Weights of a small GPT-style language model, trained from scratch on English Wikipedia.
Size: width 256, 4 heads of 64, MLP 704 SwiGLU, vocabulary 4096, 10.1M parameters.
Architecture: RMSNorm before each block, rotary positions, no biases in attention or MLP.
Each number is 500 + 40 x the weight over the matrix's rms, rounded and kept within 0 to 999. Layers, rows and columns count from 0. Numbers have three digits each.

# gate: layer 6 MLP gate, 704x256, rms 0.0919, rows 202-321, columns 0-31
# up: layer 6 MLP up, 704x256, rms 0.0972, rows 202-321, columns 0-31
# down: layer 6 MLP down (transposed), 704x256, rms 0.0439, rows 202-321, columns 0-31
gate202:559520592450485512480481536538519484547486456454489461501535555507505428486470503528534589514521
up202:477496522501525508511573484378546564452464579467543412506379589506516494548466504553523428458510
down202:469442502504560499548537482422572524400523424539467480531506504506477518445565549505482478446530
gate203:510543513534494536476505474480442534446524545500523544506459502529501470461544474494509543530435
up203:581442489443461500491485486549489507500578528547495479495459515517499538490533483559524499540553
down203:496415528596520496542500463539528476532456507512543526473485553469505503484502497470582539544482
gate204:483512546482425490517420469582554545530543502508576450437542530510475481450467551550535480474490
up204:517542494472542532539484574406445442519498491522503494494448529459565443526477455502461590486501
down204:538530541494532441480514518578515441502480551515502541555498449444455519484517479537535445431528
gate205:466559567467484509497521504517596489470474476560555491459583536506539500570521491447529428467639
up205:515459534441544475494421500461549528576541486521480502495471546518498395437547469545447450488488
down205:512482502417499488479483413491474537584518533497432550537467518453554468452531503522573454478399
gate206:444518530570475533462443488547494548576416564496481557473477520435471480502496462458507537494477
up206:448547524474511518539421485493495546560477500530525518503454510533473548530522492525522549515517
down206:385505483476503503517499500467542541470496432514494441491562557453482485471569447453448455480513
gate207:518531580460449494529544455459461473461565614541531396565444489501463514488458454523473498470452
up207:524492466474487459482493522532501503528493463486494447565522406514501522511467481492491466509510
down207:498469535473534501479514449425496476489592507483494489467444569415502457548483534520475456508515
gate208:485552546507515518529495538462468513488477496521550500522460537566509514504427398499551519490451
up208:482518494504483496483510531436554593484490523504553503528551469468505518472486540492472488443585
down208:522535547552494471588549481477467402517542457486459493517527467480497571503509436435479469558470
gate209:500463538441582573446452437487531516479493549549472475532522472580497512488527508528460458478472
up209:508445494462526498472504417537494525463499502491484447485452482472484457520419475468502439422515
down209:558575577472493493517528471494500559494572568593429481468507482478474520474506556477473460534468
gate210:471481538546465521500516439494556468503521480447494452477467560546496490505522489501504454486516
up210:542521492478504497510518508524453502537520531459447507493521465491488485522520517535469500502489
down210:499482507488541472464468508495497510473435458471505482511533536532455523507442541487489524505467
gate211:500493512493554503454405517506487495549487476487503556533486503541533479488503547446458542454391
up211:450481539512526574436497529535515462568509492544502564482485483520508561540487488517494482526488
down211:499474560470457516476525499421426526466501499509522492507576439392465508493517537588453512448522
gate212:404435491517479458491478513451552485506441516569562495493427486500522509507498472515515514473560
up212:435486503517531485475554493467506451466554489512553499565444444532552518534478526456514525507493
down212:522455483501448395467451452461468472548409492489530559441462440472555469568500481515474487450482
gate213:490509518441485513402550489528524419475503534501541481555507563557515459529422463475458480576482
up213:510525426515533494504588510429547596512563410499458449496483514499513470536538556506494526364496
down213:531519501526492442529533496489492539584474479509487443415519479528535518520511423465514499488510
gate214:482508487512460492551528524540526454444456520480495531493489529522483509483489466393465517506530
up214:478561551490512478573476471476432543479452494467479482486505562568497497561508573510499512478525
down214:486495523513512456542537457432517536533510503490494515485510530477496424490445471495528460564496
gate215:483517524475509429544554467489457446494492448454510461474569534493560494508509537492563510470464
up215:499425505541454491460482509490485459481504575523524480517453430501477451533455466412484480417584
down215:541485445503485528515501517501562421480468507518501551464444523497494506545508611367572435480460
gate216:453561517475484530537521443435429461512453543467479531518447443491514521585546490466483536480500
up216:493526523481509566555513505522442536556459537519498459534443466485480524580549473536452532535511
down216:496487535479509561516550521552510567469525526608452517499506566457472500502527556470469533478504
gate217:522465578459499464443475556479494469533480478457513552526503525502503496547495508574494441475451
up217:521432533567467491498538514533542504528358420481426555537508459467487466413441537457599521464615
down217:528481532430434530539512548530499513502503505535431507493457560482518517522462466428420478470528
gate218:500534507527482524475529518492561467557519487519524419479505489478487530513477488460430496461492
up218:532550510530381516509453544464553500527493463543424521483526548466494507529574479529430432525490
down218:390508471522501536515364536488482486545425563417506509467505549534564518510554503479495513507489
gate219:484490427561485529532477516458507487513436473499507427574499568497465521464456529503487527501567
up219:432494449494572496504461448508561536543466509510556439533476489624519463465444488472505530516543
down219:441501593458554536527509445585524482510557525463504467459541509575462512481477521497442521507517
gate220:566481507556509437500609492463435454501424512391549604547488535499365511455527509452523475477499
up220:535516451498510483492458509532511531537558463431469531546545517401527527498502438471455568488513
down220:545464476543487554479460433515499507488502482451530453487591475578512511529442521507536489498503
gate221:429497503493487554499508463506494439472498533588518494492524551455513474536462518523505484463482
up221:509531459540486508484455526470436517578455473510452492461470416448476481421383511539510527557475
down221:542474500512493463444469474526489570465458488504516499463446501504494501491523551518462426466529
gate222:519545529464484532410540513574524488560516495488518473504534491564461452543447496479552519525485
up222:496447427533553411441488554489514509480472470541444549584506538486541558514519478578473465537457
down222:451542423504536531533541534484525533476460531529541456478466455478539514508544537488528510453563
gate223:542463516460494555486459420562438478566532500456515493527440494472521534560466470478483470505439
up223:509505570535537535527550511512464483476532444505538534460502484492459499560447484520508539593565
down223:506429522450537476515471500501559565532522543508527475544467525496477514523536500542518434468494
gate224:524539500511497527521517458565515512474418432503521456459480546472472425591457453513417452483428
up224:498613547489495585487488540485501422468447496525525462537473524485496470549527492512557535537427
down224:433517563503462504504497482536525491495462526526503471585409474521493562550517476450478426557458
gate225:541531432484552470468480538525416535439484460477483479447490511439478470517456447504438472445499
up225:468516493500556544472446475482494490485501520525456411544469509510473409524554526448530491430465
down225:501431486574518512514490538460522469467474506547469507505504546500518536516425453510411544481431
gate226:534481510482445446537529445554455472563547476585502524548534486559527446535498524494497588544507
up226:547467527455522427493512465427478538454529435519522486480567470541484520540493555572525513521520
down226:529440521501489525493470512498516503501537517512546512466444503518477455502531446522467479566518
gate227:458535552465517506499543481477484492431483518523461526558442438488580507513442488429542450480408
up227:537512463462432460577437522501514492515456467478582516512551465513511491488570587526600473509533
down227:528540515563465532524529532517507471511427490540507539474515551553507491497521469488469518536496
gate228:588389501466530471491520569468531491536478505471540435575476538534483533493445466457530500443505
up228:553504505454546482479556482495552523465512554459514491474490540461487483535507491480427514549546
down228:560517504477495507523532452472456553543537491531546560528507468484484434440512541532508386516508
gate229:506523492508450525483449499490503514531514483525516534516505458580554626431488511557571518520484
up229:524480471488503493513533452520550420467492479477562451531461429519565434468494466545487505572479
down229:558522502537483562513510510486501508488580482513472532573485462489506495504466498462451435498484
gate230:511524480479536501504508535464495545539522518566503395495503511502605508462556480550498523568553
up230:480494528502571438515464477471474505492559496561525535501556432445491453470484565471480539547536
down230:524483566462525500474495604489548492480408530484522428489489404558439462531530458503514511504541
gate231:480539440532483478437491579499544534518550492503467495540524533559546534516470519564534433453515
up231:590583444474476507534451521569494496471539484532540460470439551475530460511494477465564480470475
down231:458500562579439511493530514487484445471528497473535522581491462488483557453499562457469546507477
gate232:475494543525505474475478490518538413518465527452506547554517525495405519463426506565548457490415
up232:536456590504447532515492493510528580505462486536471472444491437586554481510533539420467459556519
down232:523542523534516444491501531547574468472486487481535566511499520561537528528487499489433489484474
gate233:480429483423421491498474603426518468511532553492502516517433494494466440518504585463573545482551
up233:472495541539522411476406533539533499495440554482542505519612404513568507489470510506457464489500
down233:578441503546546472523447520559496532492458579499496522557524458480488578522568443492468544457456
gate234:477568497458431481487485461538492504403525442511529507525431486449442453509551499500471578525474
up234:430485451499465520494507494491476545491458416542516445521549484504483515521532585526460473493526
down234:454523498518474487480487557459527553453505459518488448500529520464485533507522497495478487531497
gate235:530470482493524526547517434510582546444477538508494452532478507488438478500503540440442542473488
up235:575497491498516562560545453501519512465507559456474533558496472499466422473528458495513442571417
down235:479503518489476498568520537528514488545483564490518467546490528484503545544440522436543558534473
gate236:546508475524483478502483469542445485462490555482572542507500564474513457455469540497444446455500
up236:505517533541533506516483477554530469564484503464487534496520509453514457512496528514482520463525
down236:518485466507502506492537474493436648449527471504494481500513502532495497466476526553472492523553
gate237:475505540495494451493443550486538489502487535572470531459472467466495464533500492505547525544481
up237:457561521422485474538531488521484480501480496517479571527518512547513531437480495564486435512536
down237:518489474554562511564499454541526439498488506483508515494429547558503491553500458455472426504412
gate238:477476600461546503477483510497475475482576513479502467430393487482502488478527499489542474528484
up238:449520505526484541417524503523564499512552468565532510539442574437463532385499507476447522477558
down238:533445493476424473513529465516489404553428496456542538520540529508500445506456529444460461467477
gate239:514521461518534514490539487488457467513455468461553428524513530507479545549575454470527472528555
up239:469483488449505471562500542555562559451558553488479492388436530480480463488489498530485518443539
down239:488542429531501441507545530491530527552521488531539513501551520427517490520521567556441484572489
gate240:555457450466529448453541474434439519473483529478553410513464453567555540546567428542546510456447
up240:527469499468540486536514490450487582494524626541446516517489495551532575427488410526534489486515
down240:469525515490519449550497448521472498487500446566506529473513489443528538516456480537509545524445
gate241:483533448501463478539528460481539512476491478524525553497483428472436487484508491492473453520500
up241:497500479572521446514507417471464503453549555468535507495438501495423475562508563491523523544522
down241:495517512563513573487502443545452518495517521525536519502515472554484494533495477456465472529457
gate242:506562496436561498497526525511508569473494556493510556588496561505515498556556515465469481488452
up242:474518531516489466401481568473519488537479580455492492525525537491526468457531476546515533486587
down242:505496454519487497474567538466533505473440506498597491522484483454512499453523483506485467506507
gate243:498488495539512563554519576462545483496511517466403497585526471510439484471497477539535524544453
up243:509536499505512545451441495495477479452478472478519544546513536472566458480546420511571533471514
down243:520534564484520515456479496456535450569540555400571480521538453488509494448452439522499522556425
gate244:466529499464456519517530497497502518486468468611498496534447479457518506471450495496509508447513
up244:565469549468520504490518475473602515460470543404471491454507572475437550533519505472445530543506
down244:512506481506532507446493486500479508467525481523511525544483486491597519427401527482500501483518
gate245:494536551550459559506490484527532516566519473507483591555499531556418476548510469465529512500448
up245:505464482481537451470465543433480517555530501489508508515552557472523527459436527543487573505521
down245:506490539535466493519511530437509550539458503477491492513512560444519521422489498565465546512519
gate246:523529524481487465574432521525513578502548550539540496491509469505420428518478540541506496536430
up246:504479475483496491507464533565480505525564521515521530455544536488461471500529647557487519510498
down246:474413517576471509499544495501504515462437497420504597567481481543514482465472486514512439433557
gate247:540457463501509455519568581553535535552525488487478460479560514542492467472569514500518525526489
up247:479476518495445556472515447464517572514495508502484475470532477460554552549468471483528495538543
down247:564547539446557523606518504505549453535460503430458527477553565470510490475495545473484520536564
gate248:433475478470410503506527499545530504524524553520547455477522595506501507559424489486488500498534
up248:513529499554524481478540578420540529524539467512545437504454551483505495434580561505479520461484
down248:492428501509482442484529495438541480413516489469490513456532490516545528420577543495515508488437
gate249:498407549554523422570484481485440493548487505503531498516453512497515506519580437487513510523429
up249:508457461499569452566474516508532532521542460484491481481475504511453522492478487558513531506480
down249:531496479518483498526469501473484555449488468469520447482522513485523544498517471488559516514535
gate250:496490466566482523492512535515513501442502510576542466458518530483489459523474542490500529489517
up250:494414505494459498504569520483473493449497506499525506516468527552547499478568435509401490485516
down250:490493476515459462506466512492502466553507462423462509488531473437454498479480459474568416453495
gate251:493446561471472463508501576574561491481518487516565585522545505516480547494512535465480498461533
up251:487508515501470533557534554463509498509489477503507461466420473514420546507548521495471582426499
down251:513472552574471532501525605444531520440453527520501543521564492559491529517547539569474522526548
gate252:514540486543473442482497500499474520474478481444506464453522482489536481547484500479500443501480
up252:517493459438478497517578469500483510537527465492465465496548516430439495519486477425538497552487
down252:510463471507537559449511492459515532532478526539547520544518427446527501552522558526499514510456
gate253:526457557442484463516468536486403543419501480541468563494527510495474492520496539485532522458466
up253:470494587479506533518552507481456454517433525486477539533516477454452540522455463546475540503481
down253:569461506547479514522506557556503491485463471425470502547457478541545387444471540463454513437369
gate254:517479568477429506470398457462532536462500486493508485463561564440483533498495559513447547466493
up254:522491495480484500451505515475515450492539515468536564495522538557455491460553541537538550426506
down254:409530561442499477486475478491487529430480527565563483482480506463538562553530440498470507571516
gate255:475572574517527496399555502466531476557446481478495518451508459545488489434464465503456601501488
up255:555540517500517458567540486475519519527490472491429527436505555540445515493510548509508491533504
down255:561431438480453499544461520525487480465551518467543523562425494427523515602552500516485489464435
gate256:492572518464503521501493512433501546421508382527516459483521510452462468475502512481572507519521
up256:511531525559488457525507529496461454512572546574496527544586536490516573483472510534492510471570
down256:512477568516512476522559580545540467531534498525435507520491520483497509545499494565500523464609
gate257:515528465482411458472510556520488479445503512560550530583551511482485459467502519477503491552500
up257:520465578502549532432476560456360515530479515504524549533505505486501497424430458475587486576465
down257:546477493531558539508463496443394407548530602446481501444455432501628484519464486599482472428482
gate258:563492535501487509502517434522501435522525512476571438500501446490495478471505451546480554461462
up258:414522590409511539534545540506433480462484510479527431483454553529476473499512497503503519522457
down258:502486493518469498531452490530517464492527428457426543495496530497460478492515450491492533465530
gate259:451516521526538541505507405425424521446454562490466452539448501472498530519484411447478498546509
up259:508459557451541448447523507504517525479482517479522525464475538516519519459509521501540465483502
down259:500513428475501484471520489474497487500514539460548487463521444514457464453505506517457471499487
gate260:495488537514517463488508518528527510521499469538469516457477500493519497486495504503438505442519
up260:528472528413526422469528512547519536481547440524508456448515502429449464495516509545416481490563
down260:491521461562516552512528473459501455539488533486489527552494503549494470476512484467593568560509
gate261:492550529484474439533483425526492443469448437504529477550526531531489482450537537560503462550499
up261:456504536518506552447585518525443482604437506515548512532530430468526538452408466528531490502421
down261:553469460440450482490419523527517501498499512477471462496493548544490537422557491464508421521510
gate262:505465462445509489463452500498441491471482579585513508443457555598522506543470431525585457540479
up262:474465477542486541510569529515459539487450501584506434476472508481465487503569513492494477517477
down262:516550499491501521540558535458467367530559509461495485508497501541483489536503498411488491447528
gate263:499562516544499510511525490528493508490517482411468438539461444474465446550540564474425516463469
up263:535486480482477457529596576445479502489476518478462498511439482493536507463468495531516530480428
down263:504476485501495479527453479535489507456502525457522502547506495451474497528565476492442551496504
gate264:546538529500503520509541454451478485494489462481490482504555554545474482458521473448416528422497
up264:528558572594570465500510493493553449470439445494551466508504461488483504570514442478482482435528
down264:528519481562497577528522503508478544557508481469519551452497453587455490475488510579465533484482
gate265:518524505485495474450538572447491507506453480435529513515495559459552452504536552477495558497550
up265:474550469507492499478577490489513494443582473530492497484460491462495421556492491488487430563484
down265:520568508485509516520527556428504510473494455516482533487518555411394541531500470479501527482536
gate266:521512559534442524495438484488530494532492470569512560500435553488545523537484568434498481513413
up266:526454485469439484437584445471452498479525469504507512439523466495551566466517504447576504510506
down266:581488500506531525497531500407456491439460444502522519429517484509498475449568478508535491450498
gate267:513486526515524426457513443546579496538527512476511530474510544512514476481473501482427467429493
up267:502520418482662552481611551574486616502458508539521493535492517480492508494567491541479506507536
down267:509482469469541506522480470506465533534494495531535529504478499498438491550551464473553517528500
gate268:516440548442547478474498493501501473488527504548572532563562505518505466479496522456487550544474
up268:587488542547572472494567501554432527496468521468526515476446416498515536569506514495520505542427
down268:435502504518467576515431475486494506472486564527543478520475551497460398489510496473497501468503
gate269:474465446474494503537496488464487510414428506419437542484519446506501420558472563395484533494481
up269:548479552496446421542497537477478568485499530450511426497482515470524558510577450417461430538511
down269:512548443520573547566532456554519566504490514606442508520568493549516564498498453496554454496504
gate270:501489449452500433558549496445557458489537510550549471528461498505483537558504518464437470408570
up270:494476473499512494504401543529435452503464519464474523504536501452481501453481527511476553513467
down270:489501506546531535477467560459493464476491549443525505473525472470479429524567461480465521489422
gate271:461458530487462439568495474495443497509558533540435484551501405534539461509422492489529498462547
up271:499492447521513508527479527492524582479494541517507480513504511529503554528504467480525548462447
down271:442534524568511467458455474555421459448467440530485487528457468475484513493463447553517432519503
gate272:488529467550520481409427529470436500533483530528408568522425423509479519492492484509475501466434
up272:490426510474494492540503459466494458425472419566544442476508515456478556444485554490435509509515
down272:545501453529563473509498465525545439556566470515486438481481527444504489527463516476495518525584
gate273:458540532541471469514535491502491457548508512496563479524474556467465470496505560467483584469465
up273:417573445494481536493568450470503491524548510492498452542514505529446526489540453585542501564487
down273:451529501503523479428430520432513471508520531555514423548473566486423553502517500537497516501480
gate274:469508540513450450494473492450517514489485455444521477479523495485482487554525553478472490488448
up274:507420511492468495535439512511551541495551495557517478482522527456547542487456425404463517518576
down274:517507501452493479488446487573531499535536481548443485519495463518443480477382492434527476519546
gate275:472496440496505487546471512482558414495459487567543505533547511462455525530557529543541532525513
up275:468524440517476515464523504482527461482475532526500568472441547550517480492447495516512458587416
down275:526521537511539514480584482460469490519517454439491507513516574526504395502510477481483448478441
gate276:471517514486518505529529497454474489471611550582504492474472474546463442447421575507496484532472
up276:438523514467438416445495525491441496536436511423567445502488477548532511489534521514552484463553
down276:477507531469484495573486528436418494400506431436507469536517459443449533466502486474540484554515
gate277:524515498501497518438448476481487491517528511493433517483494542525464530494428516512513497529485
up277:452542479498533488580454468538453426510538495473502498506479548576452503487541501445471512506577
down277:489562541480564462483522462524464517507486547558567509498415471491526556473558541484448548544433
gate278:476441498537526517477508462503522483501566511533487498527499496449522482482488590588587505464401
up278:562545490553445476435479515490559570568461512472457521454520556475508560557539522486461535525531
down278:493515508526496565578537464507500447495464484520516567494500511455540451454510497473432436553475
gate279:462502377484530517497461453492547483485474490436493404530473536471480530521473456493452454549412
up279:460545452499618570538522531429478570528529480498454527576474541457487536459470501564535510486488
down279:489511496461541500484460496584491459541477519450556502466419489425446518487501472507426447503439
gate280:464437474513446484511525480463480456521541533533502422495521476474507532533437467455500495496477
up280:468499512479550462492473477456522512485563482529428439526587496485497512469502545492515486487527
down280:511532487479525552522427548485518479518502456487530535478501488560494464494531501506453502497537
gate281:492456561537506500526542528402490481531457478473487471439514529531483429475438434543529537564524
up281:457475417525434503459571482523564500579476490442528514443469415511445525570516498534446531503490
down281:430458531504532477487525432528517475548422483454553472564549515427472463479539466523484555477474
gate282:544542458471474462467509533495562504463516564522583545451498498419576500520486435470472571455523
up282:487459459526460545480506505563546486505435523541525510475515468469455508506456486462460450504485
down282:495510488467471446512497470517530514528549588486508568493503451458490477536550605487475460502522
gate283:439441514491523513543513482517502435520489506475480546514513515515488499517496527524469526469592
up283:529472428526488404534519501444414473463496504544470474499459470485535469506534499554414522490550
down283:513556440489467499526435498521523514489548482488465590511508516472537514558509536598565452502547
gate284:458471559533481417445518504443470515482557498486492431501469465486536457534477500490501539429477
up284:503487483448442502439522487520483483507546509462496495479439481551459456545481534455560516467440
down284:496514445489488416537531508484437487525529538557519501459472589488481484533532426446497504572469
gate285:506519468460511560492551569526501392553482581431614516514557488457552555516518564471467565450492
up285:521502536520460421471576483543542492568537457472530518469549476532500551573505511515423559495495
down285:531494529490496483470536509517493494471468437553498572471492513511432512551536482520493527492529
gate286:445426491483521475488555503512522507495522496498528439595568476468464453457460559495508508483503
up286:484435538514523493484534415501523451460491446474440532529471465520548484475497507488481467547517
down286:518479551475545573529487515497460489516487539569491510472489542479501476547480518586511507444539
gate287:500512480472536528537512511546474481582515512518491460512537489444484511549540543491578520459538
up287:519442485468537544561507525542506505489506496506490431496610451400466519440444508468466498459448
down287:441501515473491414485504486466497499476537465420482401456574465531517515473482534596508437473455
gate288:481429469495531473519466495488474469470480567513531430489535556406495515524506459546494459459559
up288:560550477536494470546498517513519487494514432478441458494431424542517539502487572546517466491501
down288:540548530525502397501447488452509495466543493447567505528512491474553508515525503522501490507431
gate289:478525473534544478484496456442512469473474455520514516507517440541558469500448450534526549509543
up289:542510499502519461500454452516537501497504527555529530530445485490474434550461547517436508536512
down289:548493414487470567489532502509510489512519505475540514465480524534528479526532575509485492474475
gate290:502554498476484519589485502599571519492575456461475546616580480490508502545457476466530482488493
up290:499460478478519516450535512476475493446521492495472504529509463505493535453475502506445514492548
down290:517491534471477501457527513505525457486406447490548484484515473469478468542524533478508526517550
gate291:515493521561485485507490491490473475417424506444474434488429575564508522540520532424509508524479
up291:448500460491515518452478508493483483488434506539424558473472514414531491433510526395458475490521
down291:460529512447466484486486473532510553446475549506505450559463522441526473493524463535515521520495
gate292:461502468473495433510465512547508476561504564570499546473469562451466483561586529485471472475506
up292:465555464471511516609573516460503468527444461496475573564538499463547524490429476507549496512495
down292:451516552508507450551491502489512465542556463493458603483489518574559533572542530557511415524532
gate293:547462524549474523480471502472542406519556450541480474506545488525455565579463442469536525470522
up293:425479491458496585529527537505580537455455506486511488532515521430547476514433544522482530467415
down293:456493516436535474521475514405514519511507554489538499489516440484498557504487576499373563573511
gate294:441481522498468427522432437559547490525536538520461458542506470482534565463498502444538437490493
up294:491460508508533600485433465436478503469450420508454412505436434511536494546527584560505485486453
down294:483490456484511533454491519504524520470550489338478540468456566535527492475492487479490539558519
gate295:438511557533469469524484461555506533511486487420508497460443460529540456439499477446541556505563
up295:497498574516553508473504547464420495464555444439517523453523467573488595455521448509556493434453
down295:481437477488478466485472563504537494516593465481551567525549481527456532538509477483445492531546
gate296:519497518534516555519503516501475460450543471511454523556454519477501519525460545519477530480484
up296:454478495480440471495544481483568448530482517517478518536514516491550491478463482442470509510569
down296:405517466499543475445539445455506465512548500463512528487586554412490490554508504515456502569508
gate297:437536491481467534433437496492528444533457489511456522434504578466555550499475429543456512534438
up297:536509443567535538508421572540519495516473439522562438511487526476517494488504446483471559507462
down297:498510491541505532488528564423562503488498513605443463472574520503560494473508506507416486588470
gate298:534464556412454428490530495473544506511526552564531493520509566519479502590457457484481447488534
up298:479473520507536605514451558531506487581550487498473548511507490492602463490459514469492526555516
down298:509441517472547527524546542545566505494526433513481536473602478512420460536488507481572513501536
gate299:525530499488527536436543441564567506567462509415534455491409437487539481584518469434512441507501
up299:509485440458566472443482453541541478424567484467410484464480502536467462507532404554557434534498
down299:480455408522480518536641486516569531479450553498544549476501419504554532530535513506480557432518
gate300:496502497580515579433446555492519525573545568529488407502520457532569521520520500495502496497554
up300:438464485449464497448502527468539526551489550564503596494474460492574500521510507534513547509499
down300:565483488477509491492579513513503545492513531552401485437498475506588540443420412510451462439494
gate301:525536495533456457450534517497506500499476500517490463479462466478530525561588525573437515560445
up301:516460438492531445375529448513479459525493469543557463517541488549427423537447505483490485438513
down301:528515576508512545406476552480575513573451491455513490473466537506505426483522460520560536510597
gate302:501514479555572457505523519537506458532407477521517539488483485573480513487502478471573583492511
up302:457475540597539551509507421562532544506518521480510506566491506448496481460577533509481587489493
down302:446461535490479515444484501486543505466542526551506504510519462527428527402463471480493462467461
gate303:468514542497490461485467458379410475390445401501511485492404503412536506506567541517454561488479
up303:502537490547485509590542526542474476434461446481466454475522507494436519463476455455514498530545
down303:490589434522556511510502491520403624445478482477489537551534475518479453547515556427494515502469
gate304:473488511500515464567453532500513547431519533558527523476507540517473541566463464478434524476548
up304:500452599501485511462568450504475491472475421488547494491461546501459459501514526537496489505480
down304:512552453550460453475578425441485485446545480550544476543540535497490482555519479512510516472466
gate305:529483569498477491493521535490518430506452469498445453475486556514545518505503526465487550436543
up305:497443487485497481459518508486528475460564481506513465460515558534480478573552439491489479569490
down305:515469502465484443509487542506509465530472525511475484548514521489534459508481523495535496584590
gate306:409457582483450471472489480498451486478472484515522549476446516509477440520504530442535550568493
up306:482469562599492553439468525523506509478499503482534551500537540540570458409510554541571472450535
down306:537459489442426586530415486518497522541481527504503515543469459578526532458521551434521536476521
gate307:500520566441530545510502493591504488519501504475448467545504476447488556443548651478474445566482
up307:398536464513507456537486483503499504507457509529517519537448529484552526479535479493558437484573
down307:486474528536562482454449532532512476551412495493507484552487513516562562548545484509533503519489
gate308:474498495497502475494510527551452527519442512488521474532511459511467520489502514521523472451492
up308:518524533458551499547498572480547486490509487451461428527511480475477461515428431496474534500455
down308:484478526434509465520495522442503576486512518525595505492512487530493475529493471506473515500567
gate309:523487468484517446482512479480484532483493502472522480506527419569489493534464503474489576511470
up309:510575450508502536545493542402498550464552513510519510471507437481555545549550461525530462560514
down309:496494543487535511483526467464431454510495462458488463557516526520411496430442495451537483497484
gate310:566470479512573529522510464483410494566463496551540467537497491555453527535496511469566597597513
up310:495527450437556525483509534551520417457470544487495490494584540495524465493542445483473417426453
down310:550452466465583454495458476494505447546543532443526500497600463585505428466525455466504478544467
gate311:514481501517502478537500493529456465526544513514498491514530532505509438503499507541537426494576
up311:614516517564511448446477458477535505400444485485458477376489493449493513557526519528499525538542
down311:499546459499556469479451514464545506462479466505569481453479519504488447525437492468546454511521
gate312:488520502465428450538507498485479469473461487449537491599451532489439474518502427497489584500536
up312:559510456483497454495429485437516440518443537535546558461533505550451566467517467493493458427469
down312:489457490514516469436500432519546443504477459483488519400543519495441473517416565479449568535563
gate313:470491533452522559476476520547492450483499467410507527472466452439539503494439403426499554523497
up313:458477506478535557504569508574466473519541470528541578576541486515505540478529496488496574563501
down313:521436516490553455490555511535499520546458494510546497438477468487499475491406555464474477506489
gate314:447525520462499467482571563491503467454460513537524506499547555426474506497531521583459548478510
up314:460427488548518475507437535525558437519491504484507526481463468509421499447493528448525477521458
down314:539486547573467553495446451524502443452553506476561514557528454549461479554555513440542516447472
gate315:467492510489482456545425476491505567502510544522536504464433433506509470554526541519510593476530
up315:501530511514452513542535504495497536507482520556477473440487461541551485499494550506419503481509
down315:514541518478468455519481523451510527531501549550475522480424470563549490506469541460485585542515
gate316:459545492475498420480548476509486538519489456509550517503477504433511487591450495516505477583420
up316:520457538444461499536505607449423429425419486450488540475547505605503539508503566471450498482523
down316:590463520446522588537412461571468538507533512442512561469512451585506489441500523554549537510482
gate317:474458504396531480463540527573552560455526481426499543528495495460513501493527491427502485466496
up317:427511460457464488488533501444534501508520539475544434435556538491497568412544463470526479424517
down317:455442516557490545445527479473517492512558460515465530568554501423442505476522393503481499465470
gate318:417490477488553512438515458443601508553465479451557522505469531574561442515507514471483544496473
up318:526548552479566554525461402594503499526529494507513556534471545606496465585526533417440478480588
down318:466526452525508517510384487437433524500475530480482534440557399482572543539561465514471501466500
gate319:497496506455528532449561574508492502507521525503489503597524589534496475578544577547513508474534
up319:516512511417518477503477546467541477507494483486510512459454436539568496459500424441473496548491
down319:457556472463522463414411507473497522412511543472487494460497516504465541489421509530568491509578
gate320:455508462475435584520504481483493521462523515496506577480501521436533489533484486433515479546439
up320:513478499525445475519572467524564512502461468498416532486508497536490554534491537541527466502471
down320:507505503442577484528573474511481528465488482492571534489548491493500541485510538460483484478457
gate321:558488486543568478497453520471516452491487524540403460483440470479588484558471433443423476528502
up321:483521541543464480498595394472491497480510504501500556478477556470547438430516507455530507499484
down321:527510504476440529457543466545519471474560538535475479589500534442501529516524540496493561458507